From a checkpoint of a small transformer trained on Wikipedia.
Architecture: rotary positions, tied embeddings.
Each number is 50 + 10 x the weight over the matrix's rms, rounded and kept within 0 to 99. Layers, rows and columns count from 0.

# down: layer 4 MLP down (transposed), 512x192, rms 0.106, rows 455-500, columns 96-143
# gate: layer 4 MLP gate, 512x192, rms 0.115, rows 456-501, columns 96-143
# up: layer 4 MLP up, 512x192, rms 0.115, rows 456-501, columns 96-143
down455:52 64 63 70 35 61 47 59 68 54 68 66 30 56 32 61 45 29 26 50 60 48 63 36 45 59 27 42 42 54 44 41 49 64 52 79 53 50 46 42 44 35 44 47 72 53 39 58
gate456:54 65 56 48 46 48 53 44 66 58 56 41 34 51 48 60 43 49 56 53 45 63 42 48 43 54 57 38 49 48 40 51 58 63 26 52 62 44 66 65 55 55 43 68 52 62 37 43
up456:53 64 47 69 40 50 48 43 45 54 39 48 60 54 54 27 41 42 51 48 53 56 51 34 43 47 56 45 52 50 49 57 34 50 57 53 53 40 51 57 59 53 45 54 50 55 66 59
down456:54 55 53 53 55 51 57 44 52 49 46 50 36 48 61 37 53 44 53 38 69 52 42 49 34 54 63 36 41 56 42 32 56 25 31 27 62 54 64 49 58 44 37 49 25 57 50 55
gate457:39 52 40 66 52 40 50 44 47 29 51 53 50 53 38 58 65 44 25 43 54 58 33 56 59 72 52 51 68 44 52 36 44 49 59 62 60 37 47 52 54 46 53 40 54 44 68 59
up457:52 45 41 70 55 53 61 56 53 52 55 62 64 31 60 45 61 44 48 42 44 43 52 48 55 68 56 55 47 45 53 51 71 40 20 62 66 41 61 59 59 45 32 55 59 47 56 58
down457:70 59 54 51 55 40 37 61 51 50 45 45 50 43 33 50 47 56 38 42 57 62 55 60 44 49 62 51 58 50 38 68 57 39 59 53 48 49 36 64 61 52 65 41 47 52 41 38
gate458:56 48 62 50 54 48 42 46 57 46 55 38 50 46 49 36 51 48 53 53 63 36 56 45 48 43 61 52 44 36 43 54 50 67 56 51 41 54 52 45 58 61 45 35 56 65 43 42
up458:50 36 59 49 48 45 42 34 57 65 63 53 30 45 66 48 48 49 40 42 36 51 50 61 39 62 50 46 48 39 44 59 47 66 45 62 62 48 33 34 41 42 34 43 45 50 68 48
down458:61 39 61 45 51 49 55 56 46 48 50 43 57 38 39 41 42 41 48 56 57 59 43 39 47 35 45 42 46 61 46 35 37 52 52 43 54 46 58 47 46 52 52 52 48 64 51 44
gate459:50 58 66 38 64 52 50 53 28 38 54 47 36 57 42 37 49 42 32 45 46 49 45 53 56 29 41 47 54 39 37 71 54 49 60 43 35 52 47 54 50 44 59 50 45 66 55 50
up459:44 36 53 60 50 40 45 52 40 58 53 64 49 49 35 36 36 57 48 43 52 54 45 48 43 39 46 66 39 51 57 37 63 42 45 26 35 36 44 65 76 48 51 52 54 52 54 50
down459:59 41 57 58 61 73 39 46 67 37 61 46 52 61 45 53 46 54 71 55 42 54 64 54 28 47 56 42 30 59 47 56 54 57 57 33 50 57 37 67 52 34 36 28 55 48 53 62
gate460:42 47 54 55 45 60 49 50 43 57 62 36 35 40 45 59 68 41 37 58 54 57 54 44 45 59 66 49 47 42 44 46 47 63 42 55 41 43 45 51 46 51 31 54 64 43 42 55
up460:40 41 58 62 51 47 44 37 50 55 74 68 54 61 67 54 44 65 56 64 54 38 57 50 45 38 37 36 46 55 53 50 41 60 44 53 39 55 53 38 45 43 56 58 63 42 49 43
down460:47 57 47 50 45 38 52 51 54 40 38 40 73 48 56 54 51 57 67 46 52 53 56 44 45 39 48 53 60 45 57 38 53 47 58 39 49 47 52 26 30 59 37 37 46 43 58 61
gate461:42 52 50 46 50 62 41 48 64 53 64 53 41 69 51 59 44 59 47 66 69 48 40 60 53 53 39 48 52 34 56 50 63 40 63 47 45 55 55 59 62 54 48 54 54 52 43 47
up461:47 55 52 42 56 64 39 66 48 46 39 49 54 50 51 59 46 59 40 43 47 56 42 40 51 43 57 53 41 56 46 34 45 62 47 58 51 54 66 34 58 54 48 51 39 44 47 36
down461:39 53 42 71 50 53 38 71 41 46 53 49 33 49 38 66 61 53 41 61 59 42 57 61 59 41 52 58 41 52 39 50 46 55 48 51 49 54 51 55 52 65 42 44 50 43 43 58
gate462:50 36 40 38 44 42 46 66 52 48 54 52 52 48 39 55 51 36 44 42 47 52 49 60 42 56 60 51 51 56 52 31 47 34 55 42 58 53 45 54 39 45 52 64 54 37 55 49
up462:45 43 38 61 42 47 69 48 58 68 40 39 54 67 50 60 54 49 59 48 54 44 48 33 62 44 48 56 46 51 64 43 36 55 53 33 66 60 48 50 45 58 64 46 52 25 23 52
down462:58 41 47 35 47 52 47 52 73 49 49 47 62 43 57 40 63 64 43 37 44 59 56 36 55 50 52 53 42 59 49 60 35 54 36 57 55 37 44 44 46 47 51 58 60 38 39 38
gate463:45 44 31 84 38 41 47 62 39 57 45 49 39 39 71 38 43 38 77 57 62 39 30 35 60 46 60 56 41 47 43 49 67 38 46 59 58 69 44 63 66 51 34 38 44 57 35 60
up463:50 54 51 27 52 50 47 53 47 56 52 54 55 54 41 67 49 75 47 44 44 48 42 75 52 64 61 51 50 61 50 55 47 31 34 32 33 53 42 46 54 57 56 59 49 49 46 44
down463:48 49 44 39 60 27 29 56 41 58 39 63 75 31 41 53 52 69 58 49 51 51 32 59 44 54 41 40 50 52 26 42 47 46 45 45 45 61 59 44 53 57 49 63 43 53 59 46
gate464:56 37 39 73 53 44 32 54 57 59 35 59 33 41 47 54 44 33 45 59 46 57 53 48 61 40 39 57 50 36 47 56 56 50 42 38 32 64 59 29 46 69 36 58 49 52 28 49
up464:45 55 50 30 43 42 54 50 61 36 69 46 47 47 26 55 65 56 41 56 49 35 48 42 54 46 57 45 41 66 50 44 45 49 42 53 55 64 63 46 36 45 38 57 46 64 62 47
down464:47 57 56 62 51 58 48 40 41 52 53 43 62 54 44 52 57 41 49 47 51 53 51 51 54 51 56 54 69 52 33 50 50 82 54 57 51 43 44 43 58 46 70 52 44 50 42 61
gate465:68 42 49 61 63 51 45 49 41 50 40 48 65 47 52 65 53 39 48 41 39 38 44 58 55 53 37 44 48 41 27 42 49 44 49 53 57 60 41 40 46 63 65 46 52 64 73 52
up465:46 48 43 67 52 47 41 72 45 47 40 55 33 34 58 46 54 62 28 41 31 49 58 69 56 46 78 42 62 60 20 52 47 61 66 57 47 63 45 55 52 43 43 55 39 54 80 39
down465:46 57 41 49 43 37 41 55 68 50 49 57 44 51 39 45 43 31 28 54 34 43 62 47 59 52 56 43 56 34 63 53 53 39 58 46 39 50 42 24 61 52 41 43 63 64 41 40
gate466:48 49 38 61 65 63 46 47 43 47 59 50 38 44 57 50 35 34 29 37 42 45 49 53 58 64 52 42 46 63 55 43 46 47 41 51 52 34 42 44 71 52 66 63 57 64 49 61
up466:53 40 40 62 28 41 55 34 35 46 51 49 33 57 52 60 54 42 59 68 45 53 41 61 31 55 64 31 49 36 49 45 68 54 57 70 55 51 69 59 70 61 32 48 55 66 48 47
down466:62 57 46 44 60 62 53 56 58 66 45 46 55 60 42 50 28 45 69 48 58 47 35 40 69 55 45 50 40 58 60 43 40 40 54 51 50 36 38 42 51 55 44 53 32 43 55 54
gate467:50 59 65 53 56 50 71 34 55 64 54 56 43 45 35 56 60 69 54 61 49 47 50 62 45 64 52 37 47 50 47 62 45 46 55 54 56 77 48 48 24 54 49 39 50 64 45 50
up467:48 41 44 55 42 63 63 42 42 37 36 48 52 32 52 65 46 35 54 53 50 38 37 52 46 58 52 39 56 49 73 46 52 59 38 27 57 43 65 54 60 62 51 58 63 42 56 57
down467:45 63 57 48 47 57 57 67 51 45 45 38 38 51 50 66 59 52 51 62 54 43 70 65 51 55 51 55 51 50 63 52 66 53 45 41 61 39 42 47 58 48 62 45 66 53 36 70
gate468:40 51 42 50 50 58 48 48 61 59 67 47 57 61 55 61 38 48 55 38 65 52 57 59 42 55 49 48 70 58 55 51 56 60 58 42 42 31 55 48 40 53 43 66 74 41 46 39
up468:40 62 67 68 67 56 53 42 51 54 53 70 56 57 47 44 44 41 49 61 41 55 41 51 48 42 74 54 47 67 43 49 60 51 30 54 43 55 62 44 52 73 58 52 62 50 67 54
down468:57 56 52 55 51 64 60 36 50 60 48 69 42 57 59 43 35 48 34 55 49 33 53 52 54 56 29 58 50 76 58 48 50 54 55 55 47 47 58 30 54 35 56 43 37 66 48 60
gate469:38 65 41 47 49 59 43 43 71 53 65 36 45 33 49 65 50 57 49 46 30 47 47 52 67 57 39 63 53 63 32 49 56 43 52 53 45 45 45 57 41 58 42 58 48 57 55 59
up469:54 45 50 58 58 45 43 49 43 61 48 38 56 51 46 57 37 51 49 42 52 32 57 51 47 52 68 62 43 39 45 38 51 33 59 56 56 46 59 66 35 43 56 35 49 57 61 42
down469:45 46 45 52 67 46 54 56 52 43 64 36 47 45 61 37 46 65 61 52 40 45 53 56 68 46 62 56 38 40 22 47 40 43 63 38 50 56 48 44 48 44 71 45 64 52 47 57
gate470:44 52 64 73 54 45 53 55 45 76 47 50 47 58 37 51 62 42 33 47 46 49 60 51 67 44 52 40 65 51 39 46 58 56 44 38 46 48 54 54 46 51 49 49 52 53 57 55
up470:30 57 41 38 44 45 46 57 38 44 65 40 34 45 45 55 54 59 36 51 56 76 51 55 54 45 54 47 52 64 70 57 57 57 55 56 58 56 43 57 45 42 50 51 34 27 44 52
down470:47 48 55 49 43 49 57 42 52 56 66 66 42 62 42 48 49 54 53 60 44 55 46 39 62 41 67 42 45 41 53 37 39 53 52 40 41 52 45 45 67 49 40 51 58 37 42 51
gate471:57 61 56 53 27 61 52 39 47 51 49 56 53 30 39 72 52 57 38 41 51 55 50 60 46 47 48 43 40 56 39 51 39 48 56 64 56 53 48 34 42 51 47 51 46 52 40 65
up471:46 39 43 59 47 58 49 44 44 62 47 62 61 68 45 58 39 40 51 42 48 48 40 55 41 26 43 44 43 48 38 39 32 43 47 51 44 62 54 42 46 57 36 42 48 56 53 53
down471:51 60 32 54 55 56 60 52 65 58 55 38 44 44 30 43 63 50 58 35 42 41 61 61 36 63 49 63 48 49 42 41 48 41 59 30 51 64 60 58 45 52 44 60 57 37 60 56
gate472:42 69 47 50 53 51 54 50 47 57 48 53 45 43 56 66 56 77 58 61 45 52 67 55 59 48 40 52 59 47 53 50 55 39 44 49 37 53 40 51 40 54 55 46 50 41 49 56
up472:49 39 49 48 52 40 69 61 33 47 45 52 58 47 40 34 56 37 38 45 33 46 57 45 43 56 58 44 44 69 45 59 39 58 35 61 62 42 49 53 58 61 46 46 48 63 49 59
down472:56 55 44 53 63 48 37 49 43 49 63 55 38 60 46 47 41 67 64 49 38 56 51 55 46 55 48 58 45 56 47 61 56 50 58 50 45 50 51 44 53 60 51 53 71 49 54 57
gate473:53 37 43 47 39 52 51 45 64 33 69 50 37 56 55 47 34 54 51 39 58 57 59 51 62 38 56 48 48 59 30 53 42 49 64 41 29 59 52 44 62 42 40 47 48 46 66 35
up473:49 43 39 50 43 56 49 59 53 44 61 43 56 68 55 37 57 47 52 30 63 57 38 48 28 47 49 61 65 65 42 53 54 43 69 48 45 53 42 53 43 33 53 42 39 48 50 31
down473:56 53 62 46 65 32 56 56 35 47 49 43 48 46 37 49 40 48 45 56 49 49 53 51 48 40 59 48 60 61 43 52 50 76 41 80 37 49 51 46 58 46 29 41 33 44 51 42
gate474:44 53 59 53 43 68 36 50 64 60 52 29 36 52 46 44 62 78 46 33 58 48 49 54 61 45 43 56 60 57 72 49 42 31 43 38 58 42 21 42 52 52 32 40 51 43 50 46
up474:50 63 33 45 52 54 63 69 46 60 53 43 61 51 40 36 70 46 56 45 52 55 62 59 59 41 44 51 48 71 53 54 60 67 59 63 46 51 42 47 61 69 64 34 56 38 53 49
down474:57 51 40 44 61 34 61 33 46 62 56 59 39 43 56 56 52 40 71 53 39 67 27 50 47 62 57 56 56 53 50 44 57 59 49 45 61 60 55 26 49 39 38 57 56 55 24 36
gate475:44 52 52 55 41 52 40 53 30 39 47 48 51 60 49 49 44 55 58 49 39 46 50 56 55 73 43 41 54 28 25 51 49 35 57 59 58 45 39 57 55 78 50 37 31 55 72 50
up475:70 47 40 36 49 50 48 66 47 31 45 61 68 41 60 50 26 52 60 54 48 60 59 52 55 61 38 56 46 46 50 34 53 48 28 34 23 39 66 48 50 68 59 46 38 52 53 28
down475:54 40 43 42 52 53 59 50 32 68 49 53 53 73 50 55 52 61 61 42 45 49 45 32 51 55 40 57 72 42 64 43 53 73 44 53 29 64 65 44 29 47 62 63 41 54 66 34
gate476:45 38 42 45 47 56 68 55 65 39 30 56 48 56 45 53 68 54 57 59 81 52 48 39 51 51 46 44 60 53 50 77 45 30 45 60 53 49 38 61 67 43 61 56 43 44 55 29
up476:42 47 53 65 61 61 46 48 45 57 62 60 81 39 40 38 38 53 37 28 63 63 43 49 51 38 58 58 44 42 42 40 42 81 52 44 60 59 53 62 27 58 60 30 59 46 45 42
down476:44 57 49 47 35 60 49 59 39 55 61 48 79 48 58 74 58 41 66 38 59 33 38 35 62 53 58 59 49 43 30 49 30 41 39 61 60 62 45 44 52 65 59 34 50 51 70 39
gate477:43 48 43 24 64 38 57 41 54 41 44 32 61 42 38 43 54 61 51 51 49 42 52 48 52 32 49 57 56 33 63 51 52 51 55 72 30 58 49 33 54 57 48 52 43 58 64 64
up477:61 38 57 47 43 47 51 46 46 64 35 60 76 52 56 46 77 56 37 67 56 64 56 33 56 84 49 57 27 53 41 49 49 50 58 57 55 46 64 45 71 55 51 38 52 52 53 51
down477:53 48 49 50 48 50 63 51 34 55 49 45 50 46 52 54 64 44 26 54 47 67 48 65 39 50 26 47 47 54 65 47 67 53 43 43 54 61 48 35 54 59 35 38 74 49 44 57
gate478:47 50 59 45 66 55 48 63 46 28 54 51 44 22 40 63 48 69 50 37 54 49 63 41 64 65 46 44 61 47 35 57 42 39 50 36 61 57 44 45 51 52 57 49 54 45 62 71
up478:39 44 80 34 55 67 50 48 37 44 41 65 48 44 52 43 57 52 37 43 54 57 68 43 44 51 65 43 48 57 50 51 60 63 51 47 50 49 53 52 41 32 64 55 61 48 58 53
down478:48 53 44 58 29 41 35 36 45 46 45 54 41 60 57 24 32 61 51 35 32 56 50 47 42 68 55 50 54 54 51 38 63 49 52 41 33 54 68 42 52 72 48 50 53 46 37 49
gate479:26 53 63 37 35 57 47 62 59 50 49 44 35 38 69 40 54 67 55 45 51 57 54 57 63 23 53 45 35 38 43 54 47 35 32 55 38 56 49 55 45 52 53 38 49 64 52 23
up479:39 68 50 64 51 68 45 46 45 71 54 52 44 67 50 53 42 45 48 40 37 24 49 56 51 42 36 58 49 65 53 51 51 30 67 56 54 63 44 57 62 38 56 64 38 59 51 35
down479:57 64 31 47 47 47 38 59 64 62 47 33 69 49 32 43 35 41 39 57 46 48 52 53 38 38 43 46 64 45 55 51 43 59 51 74 58 61 44 53 45 48 44 58 59 55 42 41
gate480:63 58 33 55 50 39 53 37 51 58 66 67 50 47 58 42 60 47 27 38 49 56 52 33 43 54 56 53 48 28 55 44 36 34 55 54 43 47 43 49 64 51 54 42 54 57 52 57
up480:44 45 23 50 76 47 39 25 46 43 43 47 51 45 37 30 52 39 59 55 62 54 54 47 70 39 58 71 40 41 36 38 64 39 42 65 51 54 44 34 32 58 48 63 45 47 52 46
down480:48 59 31 44 62 41 54 36 46 63 65 41 55 45 45 53 52 49 55 43 38 52 53 43 52 50 39 65 54 38 53 63 36 63 27 56 75 64 66 41 51 46 33 62 50 37 43 56
gate481:48 53 60 59 58 49 41 51 33 47 47 50 39 52 58 66 66 27 41 29 62 44 41 46 59 50 75 53 41 48 42 32 60 42 43 33 45 40 47 62 48 65 54 40 41 44 59 58
up481:70 48 43 51 55 46 39 53 53 38 40 47 51 54 43 49 63 26 53 48 47 54 50 43 61 48 61 46 50 68 56 43 42 67 70 56 52 40 58 67 40 42 38 53 48 47 64 36
down481:41 32 51 64 52 34 44 42 61 58 54 58 52 31 33 56 51 50 77 56 55 72 56 57 44 53 59 57 36 29 56 39 53 64 53 40 62 69 42 46 32 50 34 48 48 49 60 59
gate482:58 56 37 32 52 35 46 59 54 56 60 31 46 61 52 44 61 37 57 42 37 50 51 53 37 42 41 68 60 46 69 70 66 45 34 53 46 64 41 61 53 40 66 53 63 51 51 64
up482:46 51 77 40 75 52 45 55 58 68 34 66 46 30 49 38 50 34 46 61 37 58 67 37 75 39 49 51 56 52 34 68 38 51 55 58 59 56 44 42 27 71 52 63 46 48 48 43
down482:71 44 46 46 47 49 44 41 66 68 45 43 36 52 41 52 37 68 28 60 64 45 61 50 50 37 66 34 68 46 52 54 35 62 69 36 40 63 52 47 42 64 46 61 40 65 44 61
gate483:40 54 57 46 54 52 45 52 32 30 56 73 27 41 33 41 53 40 62 39 37 54 67 35 43 49 52 52 54 52 40 41 54 45 40 51 43 53 51 43 41 36 41 35 50 42 54 68
up483:44 34 25 71 49 56 64 40 57 63 53 49 67 32 46 47 66 44 85 68 74 66 48 54 39 61 28 55 62 42 77 70 50 48 38 22 35 53 48 40 45 37 45 43 50 52 66 57
down483:63 57 40 64 42 54 66 32 42 62 58 45 65 33 46 56 45 44 51 36 60 63 41 54 66 50 46 60 44 51 39 37 45 58 51 48 53 56 37 45 32 51 61 43 31 58 53 45
gate484:40 46 46 70 48 24 54 49 38 53 71 36 49 43 38 49 65 74 35 56 46 56 49 41 46 43 48 45 61 45 42 43 51 43 47 67 69 51 40 45 36 58 55 45 57 22 52 46
up484:37 30 51 56 46 54 53 65 55 56 45 50 65 39 56 33 51 46 62 43 74 56 55 41 48 54 52 44 29 49 52 38 39 47 53 36 72 57 52 68 61 48 63 53 49 46 58 44
down484:52 49 57 45 55 49 38 40 57 49 63 31 54 63 40 62 57 38 75 22 50 52 43 48 33 41 48 47 48 54 36 59 40 41 54 55 53 53 41 53 61 49 43 30 59 73 48 55
gate485:52 70 30 42 33 64 44 69 45 67 55 41 36 47 46 46 45 62 42 65 55 32 50 56 38 40 42 58 49 65 53 51 55 61 41 33 57 54 60 63 48 59 41 61 43 56 52 43
up485:45 69 45 48 55 30 64 34 38 57 55 66 34 44 54 50 64 25 42 33 49 62 27 34 42 56 45 44 46 44 52 60 49 52 27 49 54 51 37 46 45 58 19 49 55 44 29 41
down485:56 49 53 65 47 62 50 53 49 48 36 63 74 52 51 43 36 36 43 51 53 55 58 51 59 36 60 53 53 49 48 51 47 31 58 56 51 60 52 33 49 66 47 51 61 60 41 49
gate486:46 48 64 47 52 40 33 64 53 56 54 64 52 58 48 47 69 47 38 63 45 42 55 49 53 62 43 47 39 38 71 48 53 66 46 53 49 45 64 57 57 34 56 60 55 39 59 48
up486:50 53 44 45 63 59 52 53 56 42 48 53 63 58 41 61 47 61 76 50 50 69 48 50 59 41 57 53 50 53 33 45 37 41 63 44 45 47 54 52 50 48 53 76 43 60 30 67
down486:40 58 34 55 52 49 40 55 60 55 43 52 36 66 46 51 47 50 41 59 38 57 41 59 61 36 59 47 35 42 64 39 56 35 59 62 43 41 52 45 43 42 60 40 63 47 60 49
gate487:59 59 34 37 35 49 51 46 59 49 49 50 42 44 46 41 48 42 53 44 39 65 40 46 57 38 58 64 44 56 48 65 63 56 64 50 41 50 55 65 58 50 57 40 58 50 55 65
up487:53 55 48 41 52 43 49 57 50 58 47 28 44 49 74 40 68 48 50 47 37 46 39 41 59 46 59 59 51 41 47 52 62 39 56 46 44 63 66 41 50 65 40 49 52 55 39 46
down487:56 59 58 53 53 43 45 46 62 39 47 52 54 59 39 53 54 60 53 57 41 42 54 42 60 53 43 48 47 42 49 58 32 36 35 57 62 54 56 57 62 57 40 52 56 50 54 61
gate488:52 43 49 59 64 53 32 50 53 74 47 36 46 73 56 50 51 39 66 60 58 49 54 53 46 55 73 44 42 49 55 56 58 42 40 59 42 70 39 57 46 51 42 57 40 45 49 70
up488:35 68 55 59 55 47 39 37 47 62 32 35 35 52 64 64 49 56 41 52 56 45 44 65 56 45 55 25 36 41 54 49 51 47 52 54 60 65 53 36 48 55 42 55 49 39 49 56
down488:52 53 54 60 53 47 52 53 41 29 69 49 56 48 47 46 36 44 39 49 49 43 46 38 45 60 41 53 53 49 59 38 49 63 57 37 55 48 48 37 48 56 41 41 46 59 47 48
gate489:36 37 51 39 60 45 53 46 41 45 69 49 40 39 50 64 64 48 43 52 49 44 48 44 55 51 43 42 47 36 43 53 63 49 46 53 63 44 52 33 56 65 38 33 41 44 35 58
up489:43 55 57 56 46 43 66 54 54 47 63 55 49 55 56 62 52 53 52 49 55 50 51 41 37 46 43 45 63 34 53 66 52 34 51 63 51 55 60 61 60 62 58 51 57 47 47 63
down489:44 58 39 39 40 52 60 49 50 43 36 46 46 32 37 64 64 27 68 61 50 49 49 54 41 55 53 44 58 45 46 54 46 71 48 47 47 62 52 58 49 51 70 69 38 64 56 40
gate490:60 47 44 45 62 40 51 47 55 43 46 46 69 52 48 51 49 53 37 38 29 53 67 64 57 59 51 41 69 47 44 49 41 52 66 49 48 47 57 42 62 73 56 56 38 43 42 26
up490:64 59 49 59 53 57 36 36 37 57 34 46 51 39 47 65 50 49 60 44 39 55 54 54 44 54 41 50 37 53 43 63 48 52 61 49 50 52 63 45 66 42 64 51 34 49 56 40
down490:43 54 48 50 51 44 54 62 26 73 47 36 36 44 32 78 46 42 52 70 44 49 56 66 27 54 37 65 30 67 31 53 41 54 51 46 60 53 41 55 72 51 53 55 55 32 56 55
gate491:38 41 49 60 54 33 44 35 51 58 56 47 59 63 50 52 58 43 51 59 62 76 46 49 65 59 51 61 61 45 58 68 55 39 60 67 40 65 53 46 45 59 55 63 47 59 32 34
up491:50 47 56 55 64 46 48 56 36 47 56 66 43 63 40 43 59 40 34 40 54 34 54 48 71 39 45 42 39 60 56 38 45 42 57 42 46 50 57 39 54 54 53 54 32 64 75 64
down491:72 42 49 56 39 42 55 61 43 33 39 38 41 38 49 52 49 37 40 40 44 54 56 48 54 39 38 41 50 60 48 32 50 47 41 80 69 43 53 55 76 62 51 56 37 60 43 55
gate492:63 50 67 62 19 44 38 41 31 46 60 54 69 54 60 45 47 42 44 66 48 52 35 43 43 78 40 38 45 46 51 48 42 62 53 36 45 47 64 43 42 56 51 53 47 51 52 32
up492:57 50 53 38 57 60 45 60 52 31 50 42 35 41 64 51 51 47 36 43 50 60 55 52 36 59 44 39 42 45 55 38 43 54 45 46 33 56 65 41 29 24 43 64 57 58 52 60
down492:51 45 27 60 60 57 54 49 53 46 50 55 44 48 32 27 44 63 38 48 56 67 63 50 33 51 69 56 58 40 67 38 59 36 71 36 51 45 82 52 34 43 43 53 39 39 34 36
gate493:71 61 42 55 74 45 48 48 55 64 41 46 31 49 45 42 54 40 56 57 48 39 53 28 45 48 57 40 52 46 41 26 71 61 57 52 53 40 51 71 48 49 45 38 54 44 67 51
up493:45 33 53 51 45 34 48 51 64 45 46 53 62 50 49 47 36 48 44 59 65 37 54 42 54 59 52 50 73 67 56 56 40 48 40 34 64 58 28 47 49 46 61 43 39 39 42 31
down493:53 49 42 45 58 62 53 47 53 42 49 48 46 47 47 63 62 49 46 46 69 61 41 37 59 49 70 54 55 47 49 39 48 27 38 66 46 49 43 59 63 52 66 55 68 42 51 52
gate494:50 44 62 52 63 43 28 51 42 53 45 40 45 26 35 47 76 55 39 41 44 43 72 44 63 60 58 47 45 50 51 73 61 47 64 56 47 47 55 51 45 69 50 48 29 37 58 51
up494:78 35 47 63 28 44 51 68 68 52 57 43 44 46 59 32 36 48 67 52 55 61 72 31 37 60 42 52 41 46 67 52 53 37 31 47 35 52 50 40 69 53 50 31 40 61 63 41
down494:28 44 49 39 56 37 43 66 43 51 53 72 67 26 53 36 60 56 47 51 60 38 73 54 45 57 66 44 65 58 38 41 63 41 40 55 45 32 58 56 45 31 46 39 49 39 39 55
gate495:54 45 46 44 34 67 39 49 51 54 57 50 63 54 59 43 52 42 37 36 64 47 46 49 55 58 46 41 45 48 43 55 37 59 54 58 29 41 55 56 62 36 57 39 58 55 44 49
up495:35 56 53 23 50 38 54 26 50 40 44 30 56 72 55 63 65 68 50 46 42 76 54 41 34 31 49 57 56 48 37 74 63 46 48 37 77 31 42 46 70 46 48 56 54 48 50 60
down495:47 48 42 52 27 46 49 62 44 64 47 43 37 61 54 48 47 41 41 50 57 49 69 50 35 42 50 63 43 46 44 74 49 45 61 64 43 41 42 58 65 48 38 64 50 42 50 63
gate496:42 76 53 54 47 45 37 47 38 58 48 48 51 49 54 39 51 54 41 46 49 49 44 46 30 38 54 48 52 55 58 44 54 60 45 57 53 50 65 31 45 58 45 54 65 55 62 42
up496:61 49 47 45 63 43 36 48 58 53 35 58 58 46 47 59 52 31 46 45 47 47 48 50 43 59 55 45 58 51 42 41 64 60 37 57 61 32 45 47 33 48 26 50 66 35 52 50
down496:57 38 44 50 58 59 58 44 46 56 37 38 39 57 50 42 54 51 53 46 63 63 29 59 50 50 60 38 60 14 43 46 41 56 41 39 59 53 21 43 48 49 49 71 51 39 50 40
gate497:57 48 52 49 50 23 47 60 37 51 60 37 46 27 50 44 65 51 44 50 26 41 53 61 44 64 58 57 41 35 23 45 32 41 51 34 62 36 37 47 51 50 34 43 35 51 44 41
up497:56 64 63 46 40 68 72 38 69 49 49 62 50 42 57 57 46 56 52 46 63 56 36 49 49 49 53 52 53 59 66 45 51 68 37 48 45 51 56 50 51 47 44 59 54 39 42 60
down497:65 47 40 53 59 62 63 55 62 56 34 42 52 36 64 45 42 63 24 43 56 49 47 65 37 68 46 63 52 57 48 57 40 49 52 46 50 49 58 57 34 44 60 59 31 48 58 63
gate498:57 39 50 52 42 48 64 66 63 47 61 66 45 56 69 66 57 60 42 46 36 61 31 72 66 59 59 59 63 62 50 36 55 44 43 49 61 38 47 56 66 64 55 51 63 66 32 47
up498:55 44 62 60 47 63 49 39 60 34 53 49 49 67 55 45 47 60 43 42 53 41 44 57 56 41 61 67 36 39 36 59 53 52 77 67 34 47 38 69 55 89 54 62 41 48 58 57
down498:39 52 70 50 48 50 83 70 38 62 54 56 60 55 74 52 36 27 64 42 50 67 36 59 40 49 56 60 40 52 31 33 66 37 51 51 41 48 50 53 50 53 49 57 52 25 23 59
gate499:45 45 34 60 45 41 53 61 56 62 47 64 46 54 49 45 51 47 21 60 49 51 39 52 59 54 49 67 23 43 44 36 49 53 48 55 51 34 53 57 44 44 45 53 58 38 54 58
up499:43 51 41 52 53 50 46 44 47 48 50 48 44 55 42 36 33 57 46 43 45 54 59 40 58 56 63 34 55 41 52 84 62 53 55 43 57 54 56 37 24 50 48 60 38 64 53 39
down499:59 53 49 57 38 40 51 49 54 50 44 54 51 56 34 49 55 50 49 55 54 47 42 50 48 53 44 46 61 55 59 33 56 58 61 60 53 58 62 34 37 51 51 63 42 62 62 61
gate500:57 35 55 28 35 65 50 72 66 36 56 48 44 42 44 56 38 36 41 31 55 63 49 61 57 46 49 63 46 45 46 37 62 43 57 42 60 29 64 53 28 38 56 54 60 57 43 47
up500:53 46 50 45 34 37 52 43 43 50 54 48 50 60 52 54 51 27 63 64 46 58 69 66 57 39 43 42 41 51 55 41 44 52 49 67 48 61 66 46 40 48 50 44 50 49 58 51
down500:42 48 63 55 44 45 50 56 43 78 41 48 41 54 46 49 64 58 28 48 45 39 47 36 39 43 67 64 63 53 63 68 53 42 63 58 51 41 61 43 49 60 41 62 39 50 31 51
gate501:36 61 40 39 55 53 55 55 49 29 57 54 40 52 37 53 48 40 30 69 59 42 41 40 51 56 51 52 51 61 39 47 51 37 37 50 47 58 54 48 49 39 68 59 71 65 37 31
up501:63 32 63 35 70 53 41 65 56 46 53 59 50 54 66 43 37 56 65 42 60 47 62 48 40 44 42 51 56 62 44 40 48 61 58 45 40 57 51 61 37 48 48 46 47 57 51 53